Weights of a small GPT-style language model, trained from scratch on English Wikipedia.
Training: a variant of Muon for these matrices, 81M tokens, 5020 steps.
Each number is 128 + 24 x the weight over its row's rms, rounded and kept within 0 to 255. Layers, rows and columns count from 0. The size above them is the row's rms in percent of the matrix's.

# layer 2 attention output (transposed), 64x64, rms 0.234, rows 20-40, columns 0-63
size [118 115 128 112 128 102 115 108 121 129 117 110  80  85  65  90  71  74  86  78  57]
[[ 74 123 123 148 165 167 118 141 133 103 118 146 150 125 187 162 133  89 126 123 125 132 157 118 180 165  81 119 116  97 144 155 146 121 152 114 154  95 113 130 135 121 114 106 132 121 115  90  80 162 112 115 120 127 141 131 160 137 131  86 128 128 124 108]
 [177 143 134 146 125 118  94 141  98 158  94 129 139 108 149 136 119 114 128 132 166 126 136 163 134  99 124 105 136 103 115  88 104 143 145 156 126 140 157 107 151  84 143  75 116 120 140 132 114  92 115 129 110 113 130 162 139 194 145 142  78 116 165 135]
 [150 111  78  95 126  96 102 131  96 151 101 147 139 109 142 135 120 123 136 132 168 139  71 135 111 109 100 121 125 121 124 163 121 154 138 158 146 190 112 121 172 164 123 145  94 122 131 126 145 124 152 119 148 126 131 159 156  75 142 120 124 141 117  84]
 [146 137 142 144 147 136  92 123 119 130 147  93 123  82 154 155 144  94 135 113 131 114 103  63 156 143  80 100 103 149 102 135 138 165 107 159 135 140 134 165 175 144 113 133 128  85 134 112 139 139 114 125 165 119 148 145 130 131 128  99 122 102 179 107]
 [168 106 178 150 146 141 136 117 106 125 109 121 144 146 109 137 129 132 152 105 143 129 117  88 141 153 132 126 116 135 135  99  74 139 162 138 107 144 112 172 100 101 130  77 166 146 143 109 118  52 151  98 148 104 124 112 157 145 149 121 139 118 116 142]
 [125 146 115 143  88 114 102 144 131  99 105 121 185 111 176 139 128 146 119 154 102 117 140 139 112 118 131 192 125 121 135  88 127 121 112 118 114 141 137 122 170 106 148 107  73 105 169 115 126 120 133 122 138 130  88 166 153 113  96 175 125 131 119 158]
 [100 100 104 167 137 131 145 133  93 138 147 172 125 144 126 143 142 140 123 137 121 118 173 147 131 149 135 114 134 134  96 155 107 150 145  57 123 172 115 120 124 105 168 112 183 105 135 108  83 148 129 112 138 125  78 133 114 148 143 113  90 113 112 124]
 [125 151 139 128 104 155 126 147 112 142 153  89 142 202  99 121 148 102 149 121 134 145 152 158  93 118 153 125 114 106 156 137 110 122 161 124 125 172  99 128 104 116 103 136 132 134 123 183 105 119 121 169 135 109 108 128 148 103 112 126 101  75  86 130]
 [156 111 127 114 120 105 127 131  81 120 113 109 143 177 168 103 163 175 122 130 117 143 140  94 156 110 153 112 163 110 150  92 126 104 130 100 146 113 121 137  91  92 165 107 138 124 169  70 155 116 133 126  98 137 146 116 107 152 149 147 126 138 126 158]
 [129 116 109 108 119 111 117 169 100 105 136 168 129 151 141 150 142 101 171 110 133 152 124 126 140 110 124 146 119 110 130 187 151 147  82 119 105 187  87 133 116 127 138 112 143 107 144 147 123 121 176 161 122 147  92  96  92  93 126 145  88 122 126 130]
 [150 106 102 140 135  54 106 121 121 129 133  99 156 156 190 117 135 162 102 122 125 107 158 136 130 123  99 132 137 126 148 128 111 154 134 130 175 103 115 140 163 112 128 139  99 113 157 116 149 135  96 129 143 101 131 150 119  69 181 123 119 125 144 111]
 [140 144 116 155 119  85 168 125 146 131 121 133 128 116 162  86 122 112 105 172 141 118 152 167 145 109 149 140 142 134 101 100 121 147  92 125 130 131 143 108 140  68 146 113 141 117 114  69 161  91 136 149 118 128 109 121 108 156 111 164 132 106 183 132]
 [122 141  86 118 104 126 135 107 160 129 148 108 126 115 114 102 158 151 125 108 155 116 169 146  57 138 128 141  90 131 114 162 123 126 125 146 161 123 132 115 151 147 146 180  84 158 145 113 145 157  75 120 122  76 150 122 118 112 143 116 146 152 107 129]
 [140 130  71 134 144 103 117  93 153 123 125 104 144 151 132  92 133 129 103 104 153 187 118 105 131 155  89 121 149 153  93 164  84 121 153 123 125 117 128 107 123 160 151 157 164 145 158 126 112 152 115 140 134 104 143  99  89 139 141 103 165 116 102 150]
 [126 130 136 119 154 172 127 159 140  79 133 108 133 119 180 109 192 102 132  92 110 160 113 111 116 146 115 121 122 143 126 167 150 106 114  80 123 144 152 171 119 150 142 116 133 126 149 110 143 131 112 116 144 133 127 121 144 116 128 102 119 105  51 132]
 [133 121  81 128 135 124 151 141 127 135 102 122  99 146 146 106 116 138 153 192 111 143 125 143 129 155 123 121 138 148 136 133  84 121 110 169 160 144 118 115 119  89 107 128 182 129 118 163 110 118 123 157 161 122 103  86 101  92 160  69 142 148 139 121]
 [134 141 157 133 107 120  87  80 170 137 127 104 144 155 101 159  73 134 132 119 134 119 115 136 119 117 132 133 143 115 113 129 135 148 147 110 149  79 140 109 176 115 133 144 109 100 105 127 143 134  74 123 143 138 136 159 121 132  91 194 147 166 147 108]
 [110 124  90 108 167  81 137 128 127 129 148 154 102 120 112 130 113 117 147 138 104 122  74 128 160 143 103 130 168 141 153 135  74 119  92 142 165 117 128 121 119 140 121 160 175 114 139 153  96 166 169 148 150 140 106 139 103  97 162 107 127 125 104 114]
 [148 119 132 147 116  91 139 113 153 137  92 121 148 150 111 144 140 108 102 127 142 120 149 165 116 140 131 131 143  96 128  99 102 125 124 151  91 145  99  80 150 127  88 150 146  95 158 124 114 161 125 151  53 138 119 128 195 145 143 116 135 122 160 144]
 [134 147 121 180 135 141 141 130  78 153 145 153 122  90 105 117 123 138 138 121 101  80 180 125 149 138 151 169 108 126 131 120 111 112 129  89 140 140 100 132 136 134 113  96 151 125 113 119 141 120 157  89 104 129 117 105 149 101 119 194 102 118 175 143]
 [130 154 139 126 170 145 121 131 142  79  87  85 132 140 134 128 115 106 147  73  92 109 121 146 198 146 143 150 186 116 150 123 161  99 144 114 127 134 167 130 104 136 153 134 116  82 121 137 129 155 114 118 101 132 131 127 132  98 110 122 138 112 141 113]]
# layer 2 attention value, 64x64, rms 0.0895, rows 21-40, columns 0-63
size [109 104 104 107  92 106  89 104 114  96  91  94  92  92  96 100  96 108 104  76]
[[106 163 121 126  83 113 164 155 124 115 110 135 158 111  89 128 140  87 118 112 124 129 158 170 139 127 144 125 151 110 147 127 166 134 120 119  86 132 113  90 125 155 128 117 134 133 136 124  79 139  59 112 119 114 108 164 117 151  86 149 170 132  99 141]
 [117 159 101 167 126 145  73 121 107 132 153 118 139 133 118 128 105 107 157 147  58 116 139 131 167 112 172 129 116 131 175 114  93 123 147 146 122 118 136 128 112 119 122 113 168  97 161 118 117 126 120 170 154 133 140 154 150 101  86 149 129 103 102 149]
 [164  90 152 138 119 144 134 131 116 118 105 130 134 161 127 134  65 118 146 157 154 112 149 137  89  72 130 164 121  96 165 126 107 153 137 121 139 122 102 112 145 122 117 141 108 128 140 123 132 106 110 111 130 116 123 193 150 140 120 129 194 133 140 170]
 [141  98 112  90 151 154 127 134 172  86 140 128 160 143 145 125 110  95 139 114  99 120 103 100 104 132 129  94 150 140  96 162 144 141 133  94 130 142 139  81 128 164 106 168 142 102 131 153  73 137 146  89 121 148 113 177 121 134 113 130 129  94 145 119]
 [129 136 161 130 136 113 173 177 144 115  54 122 129 130 127 159 125 138 147 111 105 138 150 137 114 164 118 122  98 126 149  98 103 142 123 111  87 129 138 155  83 175 181 134 151 147 125 106 140 109  85 133 142 114 118 122 115 135  98 144 100 136 135 159]
 [143 173 149 101 120 127 134 124 140 104 116  73 117  73 118 119  89 109 126 122 165 142  93 140 172 140  81 116 105 114 128  93 156 106 121 105 197 126 124  96  95 147 121 102 121 121 128 135 129 111 139 115 118 129 161 162 117 104 127 136 119 134 153 105]
 [ 96  86 143 124 140  89 110 127 137 111 119 112 121 130 127 108 195 152 109 162 130 134 135 150 130 126 130 103 136 174 146 120 106 189 138 123 126 142 120 109 154 171  83 117 115 114 158  91 105 108 135 115 102 115 170 110 126 115 154 184 129 140 121 124]
 [105 114 143 125 109 126 171 148 139 139 128 130 151 104 119 161 154 124 142 111 127 106 138 128 129 135 164 152 128 201  99 128 136 170 113 155 106 127 119 124  86 138 132 161 147 107  75 118 165 107 162 102 147 138 134 146 124 162  80 129 105 112  84 111]
 [112  92 130 163 145 140 133 136 138  96 128 122 111  99 114 182 149 151 144 136 123 167 101 115 153 102 158 142 111  77 166 122 103 103 152 150 183 112 138 128  75 149 113 130 171 102 124 126 128 122 141 143  75 154 164 125 107 121 124 123 130 120 127 133]
 [141 125 156 115 150 130 148 153 114 117 163 153 108 128 105 112 109 142 162 137  97 119 143 135 144 128 105 133 108 183 158  95  80 163 134 126 120 115 139 115 113 127 141 141 193 153 138 105 158 102 104 125 149  85 144 124 107 151  83 109 150  90  92 125]
 [104 150 161 103 121  85  93 152 138 117 121 164 125  87 118 122 126 151 171  92 121 150 137 148 108 100 106 126 133 145 143 138 166 102 124 152 141 169 116 125  71 137 140 130 103 149 139 126 108 128 110 105 146 161 155 113  88 173 102  83 111 142 121 134]
 [167  86 157 101 140 132 135 132 120 160 149 142 150 132 128 128  68 107 135 133 162 108 103 121 163 132 177 145 150 126 124  65 130  93 148 122  75 105 127 117 145 126  96 110 135 131 103  89 104 106 149 132 104 143 145 156 137 123 124 147  95 112 129 149]
 [139 100 181  94 118 132 126 153 135 151 128 164 115  92 111 126 126 177 158 153  95  76 138 105 157 146 192 112 128 135 162 111 164 129 122 104 113 143 142 135 127 114 132 106 150 125 120 144 141 108 162 160 126 129 102  88 126 141 141  89 148 157 125 122]
 [123 164  96 144 100 107 141  86 141 156 179 128 125 152  94 135 108 180  97 129 145 102 163 100  87 149 139 102 120 124 108  94 132 113 102 118 116 143  71  90 118 133 122 152  98 116 153 116 154 146 120 121 101 146 120 147 116 135 135 126  93 118 161 110]
 [ 69  95 147 161 119 114  92 141 157 129 129 152 134 136 120 133 139  87 131 105 119  96 129 121 150 109 139 140 124  99 103 156 164 124 172 105 179  96 137 158 159 144 161 116 119 114 101 138 122 148 101  85 133 138  95 149 143 114 121  79 137 110 118 146]
 [134  99 148 133 127 144 149 133  97 148  87 161 149 133 125 132 126 137 141 106 147 166 114 144 136 108 122 108 110 124 162 146 105 107 125 184 136 145 132 118  72 159 121 120 186 131 117 149  63 116 175 113 113 118 107  80 141 135 151 127 117 106 112 143]
 [108 110 131 141  96 142 134 151 168 116 115 134 117 115 157 133 136 109 120 131 112 117 190 119 102 100 149 127 106 124 130 131 150 163 169 109 127 142 189 149 144 153 128 105 143 127 122 112 138 153  55 102 120 140 119 135 154 161  87  95 156 145 148 156]
 [147 116 123  90 158 145 136 119 125 102  90 120 116 126 170 146  84 177 166 127 149  80 130 113 132 104 137 140 128 134 113 112 123 130 181 119 139 151 128 113  81 130 142 147 113 159 120 105 173  94 147  94 173 150 117 153 103 109 108 144 131 155 110 132]
 [119 133 129  99 112 146  96 127 150  84 129 119 155 158 131  94 147  97 108 129 131 138  94 141 106  94 102  95 160 178  98 136 124 131 142 146 131 128 156 154 172  94 103 146  89 145 125 120 142 129 109 170 174  91 143 140 134 165 111 134 135 128 133  81]
 [125 120 141 103 102 106 128  93 127 139 155 144 146 168 113 164 138 152 120 131 121 144 103 110  36 116 113  95 118 113 118 102 140 130 119 118 173 150 139  79 121 106 117 113 149  98  96 130 118 179 137 127 146 119 107 135 166 163 113 126 145 142 124 115]]
# layer 2 attention query, 64x64, rms 0.147, rows 32-63, columns 0-63
size [118  84 114 110 134  86 102 100  95  85  90 106  92  88 107 104  99  92 105  93  93  97 103  99 105  93  87 101  94 106 109  98]
[[ 99  87  82 153 137 122 175 142 134 109 159 109 131 102 105 139 167 126 160 142  95  93 140 152  81 115 114 158 155 130 150 124 108 163 113 113 119 107 132 126 127 166 166 115  98 101 168 114 126 109  92 109 151 164 116 138 137 141 143 132 157 136 107 145]
 [115 118 140 133 154 130 122 141  86  92 144 127 165 134 155 131 131 104 127 129 157 140  76 115 125 149 143 126 149  95 113 122  89 130 139 134 118 146 126  79 112 145 132 166 144  91 128 107 115 123 182 129 114 112 150 197 145  92 157  82 135  96 115 130]
 [134 131 129 163 104 135 127 149 166 113 102 145 145 128 127 138 107 144 151 125 182  89 118 136 128 131 130 128  84 153 100 121 146  80 126 135 117 119 121 118 173 118 116 166 136 156 152 161 133 129  93  97 136 151  81  84 130 153 147 167  94  84 142 140]
 [118 114  99 156 119 118 152 146 141 138 162  66 122  72  68 137 137 158 146 131  77 129 144 154 108 137 155 148 134 142 116 165 101 157 113 181 139 117  87 136 118 127 133 127 133  99 141 163 111 120 125 146 171 131 130 122 132 163 123 136 151 137 131 128]
 [122 148 155 133 130 171  75 134 139 126 173 120 119 138 158 134 115  97 151 135 100 134 125 129 174 132  90 115 126 122 139 135 136 144 149 132 144 135 173 129  93 151 171 117 129  94 107  81 154 158 155 110  92 139  98 139 149  71 112  96 139 121 109 118]
 [131 159 135 116 138 134  97 119 103 138 146 108 156 178 109 116 108 135  86 128 138 137 125 127 138 126 103 121 144 117 129  86 106 153 133 128 111 153 159 124 151 186 135  78 124 126  89 112 139 133 182 122 124 120 147 188 173 114  73 120 139 122 129 116]
 [ 95 148 144 137 137 113 106 168 116 137 147 109 137 134 122 126 109  85 136  91 148 142 123 123 129 138 126 123 143 102 109  95 167 176 140 134  93  95 140 127 155 105 156 107 121  55 121 134 140 150 151 115 183 159  92 151 101 133 118 151 140 159  99 122]
 [173  80 118  99 144 116 133 129 137 150 166 102 123 130 107 133 173 117 145 127 131  78 146 125 110 121 148 141 190 106 113 126 163  94 117 141 113 140 127 114 173 123 112 103 127 141 139 160 119 146  79 169 120  85 149 129 128 131 147 124 125 157  89 119]
 [ 87 104 143 128 118 115 135  86 162  99 110 112 177 131 105 109 131 185 135 141 110 120  53 131 147 107 124 125 143 145 141 135 157 143 117 172 105 131 149 100 133 103 139 117 150 137 127 100 142 151 149 160 102 133 129 163 110 167 115 108 141 140 152  98]
 [ 89 124 131 166 134 110 106 139  86 118 162 174 139 131 148 115  90 174 125 126 106 146 141 177 125 163 117 153 122 119 135 127 116 125 115 122 160 109 111 137 114 177 109 151  81 153 105 104 114 107 154 148 154 177 117 102 134 141 120 110 132 117  90 102]
 [135 122 105 135 116 129 109 167 120 115 130 155 122 139 155 138 155  99 110 133 214 104 129 138 110  81 169 131 163 134 120 138 141 171 121 118  91 136 142 152 110 154 120 134 121 145 123  64 126 120 110 150 139 154 139 113  99 172 118 118  98 115 131 106]
 [103 127 115 130 140 103 126 173 129  84 103 135  99 154 121 122 146  95 125 137 114 121 129 102 135 129 147 138 172  53 115 133 124 159  77 134 119 160 132 158 138 123 134 150 152  85 128  94 188 111 119 134 133 108 137 135 107 112 153 154 119 136 146 166]
 [151 102  83 132 148 120 160 139  90 182 132 160 138 159 133  71  99 159 117  88 107 149 133 115  92  90 153 140 146 145 139 122 142 155 154  88 125 107 146 103 154 146 151 129 127 129 164  88 143 123 154 109 106 126 137 119 114 112 124 131  98 122 117 157]
 [ 73 106 107 149 133 102 142 185 150 107 127 113 101 122 114 136 100 132 148 117 126 114 141 145 124 154 115 117 155 102 151 147 102 158 128 158 115 177  92 113 153 131 128  87 108 146 124 108 147 141 147 114 140 128 100 117 169 145 126 161 126 103 199 126]
 [124 135 165 129 131 166 126 102 116 108 156 158 111 145 177  96 151 132 104 118 118  90 169  94 139 159 157  94 132 140  90 105 156  98 128  75 141 129 140 101 126 146 140 122 120 107  94  94 165 137 159 108 145 119 145 137 122 126  94 141 117 108 149  91]
 [130 158 101  99  93 154 141 154 154 111 117 132 162 100 151 144 118 131 107 124 109 113 108 148 134 141 146 155 145 134 135 159 128 123 168  51 126 143 166 132 155  59 152  89 107 142 127 113 124 127 107 121 110 124 129 181 151 123 111 115 126 119 144 152]
 [124 100 116 131 118 116 117 131 121 114 156 140 162 161 121 128 148 140 141 100 123 161 114 173 141 102 138  99 112 131  87  68 153 115 133 108  80 163 149 106 129 112 144 109 133 147  77  80 148 107 109 113 145 121 175 123 148 156 146 139 154 118 163 105]
 [121 151  97 107 144 146 116 119 114 130 121 146  97 102  73 142 120  92 105 168 140  89 140 194 106 149 124 131  85 139 158 106 159 139 118 142 124  87 113 142 115 117 101 138  87 109 131 150 137 111 170 159 146 136 134  96  95 146 122 111 154 121 150 129]
 [108 112 150 113 125 134 120 115 127 149 114  94 158 118 122 155 168 151 123 141 124 126 137 155 140  93 142 153  84 103 114 131 160 130 151 162 117 184  71 141  97  71  94 162 111 123 116 131 131 157 124  99 139  76 117 144 140 132 122 151 132  93 116 137]
 [173 149 126 113  86 159 147 130 156  70 116 123 139 147 106 153 104 165 123  98 146 167 117 139  88 121 120 131 131 115 134 131  86 142 143 155 139 119 117 123  66 106 135 129 186  95 126 144 162 129 125 149 156 120 131 139 131 161 137 157 124 141 124  93]
 [143  88 171 117 119 101 140 132 129  82 108 148  97 115  62 148 153 119 104 143 168 139 174 118 146 134 118 128 114 166  98 147 115 124 143 138 126 123 120 172 165 123 137 119 122 135 119 110  72 126 137 155 117 142 149  98 141  78 114 117 141 125 112 158]
 [135 133 114 114 137 135 152 158 107 144 134 161 124 128 149 135 127 174 116 125 142  97 109 114 137 127  91  99 143 123 171 116 149  99 148 153 131 137 184 126 115 146 114 110 143 136 178 162  94 116 118  63 112 153 127 110 136  94  85 135  89 169 123 111]
 [138  99 117 139 120 165 128  99 142  87 125 125 164  75 141 121 169  94 103 144 148 152 117 122  96 119 112 135 154  94 104 148 117 161 134 110 113 105 148 104 117 149 129 147 153 149 110 171  80 144 116 148 108  98 182 117 110 151 103 156 134 152 124 147]
 [134 136 158  88 116 156 141 106 118 167  93 164 131 129  90 129 141 101 143  84 119 111 168 113 110 129 161 173 108  79 146 118 151 168  95 145  98 169 113 132 104 146 138 133 150 100 150 102 103 124  95 144 115 152 129 134 148 153 137 139 127 148 143  98]
 [143 161 171 130 134 150 131 114 106 150 110  85 140  92 135 114 125 154 133 170 173 131 146 136  71 139  88  94 121 135 115 132 113 149 103  97 147 169  91 113 150 159 129 130  97 130 140 131 115 126 120 107 123 181 130 101 145 126 103  92 134  96 152 146]
 [119 138 136 149 151 102 131 158 145 140 145  89 174 111 117 142 141 112 102  89  98 158 146 142 104 134 139 149 139 109 163 162 118 122 100 117 108 149 170 158 107 128 127 192  92 117 125 157 145 133  73 135 120 138 143 118 177 144 123 102 109 134 124  97]
 [148 157  89 146 134 167 148 139 159 129 128 116 115  98 114 136 157 137  97  97 136 168  98 117 116  72 114  72 131  73 125  88 114 112 120 102 104 140 141 165 141 120 144 110 102 148 140 128 134 135 130 135 103 158 142 137 168 142 131 115 143 106  80 128]
 [159 156 127 129 119 135 153 146 195 141 103 150 115 130 145 153 106 179 152 154 144 154 133 137  91 136 126 172 103 102 126 123 130 149  84 128 131 113 135 110 104 125 118 125  93 166 108 121  81 119 123 139 167 120  87 103 138 106  99 109 164 122 101 134]
 [106 118 112 134 100 117 157 111 133 113 145 153 118 142 124 128 124 154  81 129  83 145 162 147  90 142 120 126 159 176  96  98 140  91 103 125 136 134 103 142  91 132 136 143 176 123  98 177 132 139 149 124  91 123 113  74 105 142 155 118 118  99 149 144]
 [106 121 120  86 120 110 140 114 167 143 137 122  91 129 122  95 168 124 136 116 147 158 117 121 122 120 100 131 137 128 110 173  97 141 118 177 113 102 134 119 154 119 126 174 141 139 112 176 153 117 162 105  88 143 135 129 159 126 159 107 125  79 179 104]
 [131  90 173 105 122 117 119 151 139 152 112 100 100 143 135 138 107  97 134 151 169  99 128 132 139 110 150 109 126 101 106 102 141 141 155 147 107 128 136 143 138 135  90 118 129 179 133 109 156 121  75 166  62 187 125 112 114 116 144 110 117 137 144 144]
 [114 118 147 113 134 118 120 132 140 127 146 117 129 109 126 102 102 108 194 179 148 121 124 145 127 141 113 114 156 134 168 128 143 147 106 182 100 151 122 140  90 112 137 112 122 118 172 129 125  80 156 108 150 125 108 160 113 123 159 138 106  59 115 155]]
# layer 2 attention key, 64x64, rms 0.16, rows 32-63, columns 0-63
size [ 83  68 112  73  90 180  95  88  82  80  89  95  85  77  96  90  88  93  87  96  92  96  96  89 100  85  83  93  93  86  92  85]
[[125 117 118 155  86 105 114 134 100 137 133 149 141  73  73 158 115 146 128 107 143 118 108 134  68 135 147 131 127 154 138 149 162  86 103 151  97 150 142  92 137 124 111 135 134 144 117 112 145 156 106  74 170 140 124 133 129 172 131 130 123 140 162 118]
 [ 98 115 138 152 127 112 125 141 132 125 144 120 114  87 145 101 146  98 163 124 152 131 134  68 131 128 146 141 135 145  89 121 154 159 111 118 135 110 141 180 173 131 111 145 123 188 122 115 104 135  92 130 103 151 113 108  92 184 144 112  95 135 108 149]
 [106 112 142 132 107 133 133 132  85 115 114 164 123 142 142 146 133 105 151 176 133  86  99 115 142 143 114 159 113 153 141 106  88 125 141  85 134 176 108 140 159  84 110 151 113 121 148 174 126 125  66 137 122 132  92 119 100 125 143 134 156 137 153 159]
 [146 117 107 124 140 141 152 181 135 106 119 170 161 150 156 155 109 112 155 120 146  57 122 110 151 142 107 133 149 120 117 107 147 141 143 117 170 116 106  94 162 116 107 120 118 165 105 147 116 138  79 126 153 167 119  93 118 101 145 109 108 153 137 134]
 [137 130 121  89 134 163  99 139 121 122 125 102 142 159 132 191  95 106 112 106 159 109 126 141 144 144 151 104 122 120 134  82 177 173 114 136 103 123  92 148 129 147 124 119 125 104 135  80 111 164 153 160 113 130 125 143 125 108 122 117 101 179 127  91]
 [ 83 136 118 138 140 102 149 121 106 110  98 146 122 102 127 112 127 141 138 178 124 106  98  98 128 158 134 131 129 157 125 128  86 122 158  95 159 138 128 140 143  80  94 102 124 145 137 207 135  85  86 142 150 153 129 118 140 140 160 129 138 108 144 145]
 [118 145 109  87 108 102  95 125 158 117 158 170 113 132 194 166 121 114 173 134 140 150  87 110 120 165 120 116 153 137 155 119 114  89  81 137 131 120 118 119 148 116 120 141 123 113 120  90 121 125 107 133 124 170 112 131 120 121 159 113  99 177 126 105]
 [146 100  82 127 136 116 151 149 128 155 160 121 121 146 109 137 140 121 138 113 157 102 100 121 170 134 143 159 129 128 161 140 104  92 139 128 122 117  87 129 127 197 114 109 140 155 113 185 118 106  88  99 110 111 150  74 127 130 162 123 124 155 132 142]
 [ 85 110 118 145 154  99 102  98 158 117 146 154 139 133 139  95 137 127 139 118 134 146 135 106 126 138 113 136 133 147 109 100 137 120 115 154 117 135  92 116 103 157 156 134 137 136 135 171 138 138 200 142  82 157 121  93 154 120 135 159  86  78 161 154]
 [119 137 149  71 120  90 151 115 144 130  98 116 138 135 125  99 104 142 150 159 109 155 164 144 115 132 152 154 130 125  77 116 164 191 113 152 116 125 122 154 121 112 120 113 106 134 117  86 140 163 130 140 136 180  93 154  95 122 134 137 148 106  94 138]
 [109 130 114 151 104 121 131 128  98 100 178 112 105 108 101 123 150 123 150 127  98  98 107 159 119 112 138 164 147 153 155 105 158 141 100 128 186 107 158 108 167 161 142 134 112 150 157 105 141 148 139  85 108 175 133 113 101 108  85 130 131 116 135 106]
 [117 152  96 170 118 144 137 167 133 108 161 150 118 124 130  94 125 127 112 151  69 138 107 135 133 120 116 126 164  80 139 148 156  83  98 101 154 161 117 132 133 134 177 113 111 109 147  95 152 131 116 151  81 138 125 134 125 130 154 110 115 173 157 132]
 [112 128 152 143  90  62 144 111  73 110 106 123 129 126 105 172 150 143  96 123 105 113 143 105 115 153 112 143 112 153 149 155 144 120 110 108 134 118 148 124 113 121 122 127 113 155  95 115 196 124 127 120 122 184 120 106 138 136  98 129 123 164 157 159]
 [ 88 126 104 131 154 158 117 114 123 112 138 163 171 115 104  99 158 119 130 150 143 181 131 180 108 119 121 156 115 134 117 106 114  98 120  90 138 153 139 166 139 118 140 100 107 163 128 128 121 141 107 144  98 139 111 136 149 175 163 100 108 139 160  80]
 [116 132 164 165 103 130 175 101 128 116 116 121 108 146 146 129 108 118 131 154 153  98 145 128 119 112 134 157 130  95 142 109 148 132  44 101 139 121 117 143  90 140 113 134 155 117  89 165 173 145 123  76 141 141 113 157 124 127 108 128 123 161 100 138]
 [ 94 202 135 120 142 125  92 115 153 190 130 129  84 121 103 152 127 123 105 134 114 161 151 118 183 111 140 126 113 133 126 146 132 136 123 126 133 132 154  91 151 156 167 105 123 138 113 160 121 112 130  90  95 125 105 145 154 112 119 121 113 104 119  87]
 [128 160 128 149 118 134 143 172 120 115 142 164 152 164 148 104 143 155 127  95 169 139 136 106 175 118 132 126 103  88 150 111 105 158 109 131 111 110 152 119  94 148  98 119 121 136 138 152 139  99 180  91 102 141  90 109  91 134 118 104  91 122 125  92]
 [137 139 122  73 121 142 136 166 150 111  94  89  79 138 161 114 137 137 108 152 159 107 102 122  53 120 116 192 126 134 137 111 148 126 157 114 153 127 130 147 164 119 102 112 138 130 113 138 110 113 139 147 137 146 151 153  94 108 127 121 152 127 121 159]
 [148 161  94 136 175 154  67 161 113 137 121 126 129 121 155 101 125  91  89 104 137  84 134 106 178 166 153 136 119 163 122 138 103 107 123 110 123 128 113 153 128 128 108 110 140 143 164 150  99 138 145 110 109 137 105 145 102 114 120 143 157 113 153  88]
 [113 110 134 128 120 162  90  91 112  99 114 146 127 157 147 118 132  98 151 124 116 127 121 103 134 134 168 119 131 134 128 130 125 122 167 100 133 128 170 135 143 165 131 188 150  90 154 135 149  94 127 180 130  91 131 102 111 129 180 110 115  95 152  86]
 [134 108 117 117 137 133 107 156 125  76 166 135 101 111 114 155  85 143 101 132 189 168 164 149 117 121 136 138 134 134 149 174 107 114 118 130 134 134 131 130  95 134 149 114 122 121 184 109 119 144 143 125 133 107 151  85 144 119  78  98 148  92 102 137]
 [124 117 152 111  88  86 112 102 145 149 153 119 176 101  84 148 163 114  86 137 124 106 136 155 127 119 161 105 112 139 147 115 146 124 133 165  73 125 150 131 110  86 128 152 155 121 112 127 115 128 139 100 166  68 139 138 113 145 133 144 137 142 162 131]
 [ 91  95 149 118 133 163 123 153 139 150 178 111 112 147  91 123 165 152 167 149 118 104 114 102 113 146 109 132 106 136 112 157 129 109 136 168 120 123 122 118 124 169 144 196 121 105 157 144 137  89 145 140 113 123 119 140 137  89 103 147 137  99 112  87]
 [153 162 142 116 152 156  92 169 127 122 106 168 106 144 111  77  98 100 125 129 134  72 113  95  80 133 148 125 135  97 141 160 157 117 122 141 136 135  83 104 149 177 136 135 118 130 135 134 131 137 120 133 160 117 130 120 135 131 103 121  86 139 177 116]
 [142 125 185 141 113 168 106  96 121 133 132 111 129  95  84 144  97 137 111 146 129 130 116 152  91  95 127 122  62 137 113 118 107 176 134 120 171 165 105 107 143 138 113  97 106 120 127 125 119 128 138 135 155 129 135 133 156 135 111  97 195 136 136 128]
 [153 143 115 119 113 167 126 138  99 150 128 122 171 144 110 134 144 130 138 121 111 126 132  90 137 129 175 119  79 110 143 115 169 152 153 112  95 145 136 104 135 161 124 107  64 125 173 104 123 156  90 155  98 125 158 166 137 118 133 159 128 111 143  95]
 [132 143 116 133 119 155 160  93 130 160 129 161 112 123 105 149 146 131 143 146 141 115  93 147 125 127 118 136 100 159 152 137  95 122 179 121  94 134 136 118 132 134 113 116 134  82 145 112  97 123 183 124  96 127 117 119 118 120 109  28 109 124 139 117]
 [116 121 136 104 103 141 100 120 129 145 112 157 126  98 110 114 107 179 163 154 109 113 136 158 119 146 105 123 145 159  85 148 181 135 143 123  93 112 135 181 185 140  98 134 115 157 155 130  95 103 105 162 129 106 136  95 117 156 101 121 136 126 107 130]
 [150 104 118 120 100 156 125 141 124 160 144 137 125 145 144 165 125 158  78 128 136 128 142 148 123 121 153 148 105 115  83  97 141 144 129 102 107 166 151 138  58 119 103 145 157  77 137 122 199 129 120 148 103 113 112 125 124 130 135 144 105 113  99 121]
 [121 125  81 140  74 144  97 145 136 111 146 114 158 148 160 110 128 117 162 115 138 167 142 122 118 107 119 110  74 186 125 105 127 129 159 148  92 124 145 100 145 129 162  90 136 119 148 145 171 129 122 135 126 120 166 142 178 146 101 142 118 110 134 137]
 [155 134 129 144 122 174 126 168 141 107 121 105 142 129  92 149 126 153 147 114 130 112 141 176 125 116 112 121 169 144 145  91  98  87 142 118 132 112 117  75 108 147 146  83 147 164 149 131 115 130 107 106 119 168 127  86  88 130 111 128 145 121 182 131]
 [157 127 103 103 153 103 127 121 139 109 102 119 131 101 110  92  90 180 114 140 136  96  66 148 149 133 102 135 138 148 140 105 134 149 135 133 189 117 105 165 140 103 162  91 128 137 133 125 113 106 135 152 174 114 135 159 149 142 140 139 101 134 168 114]]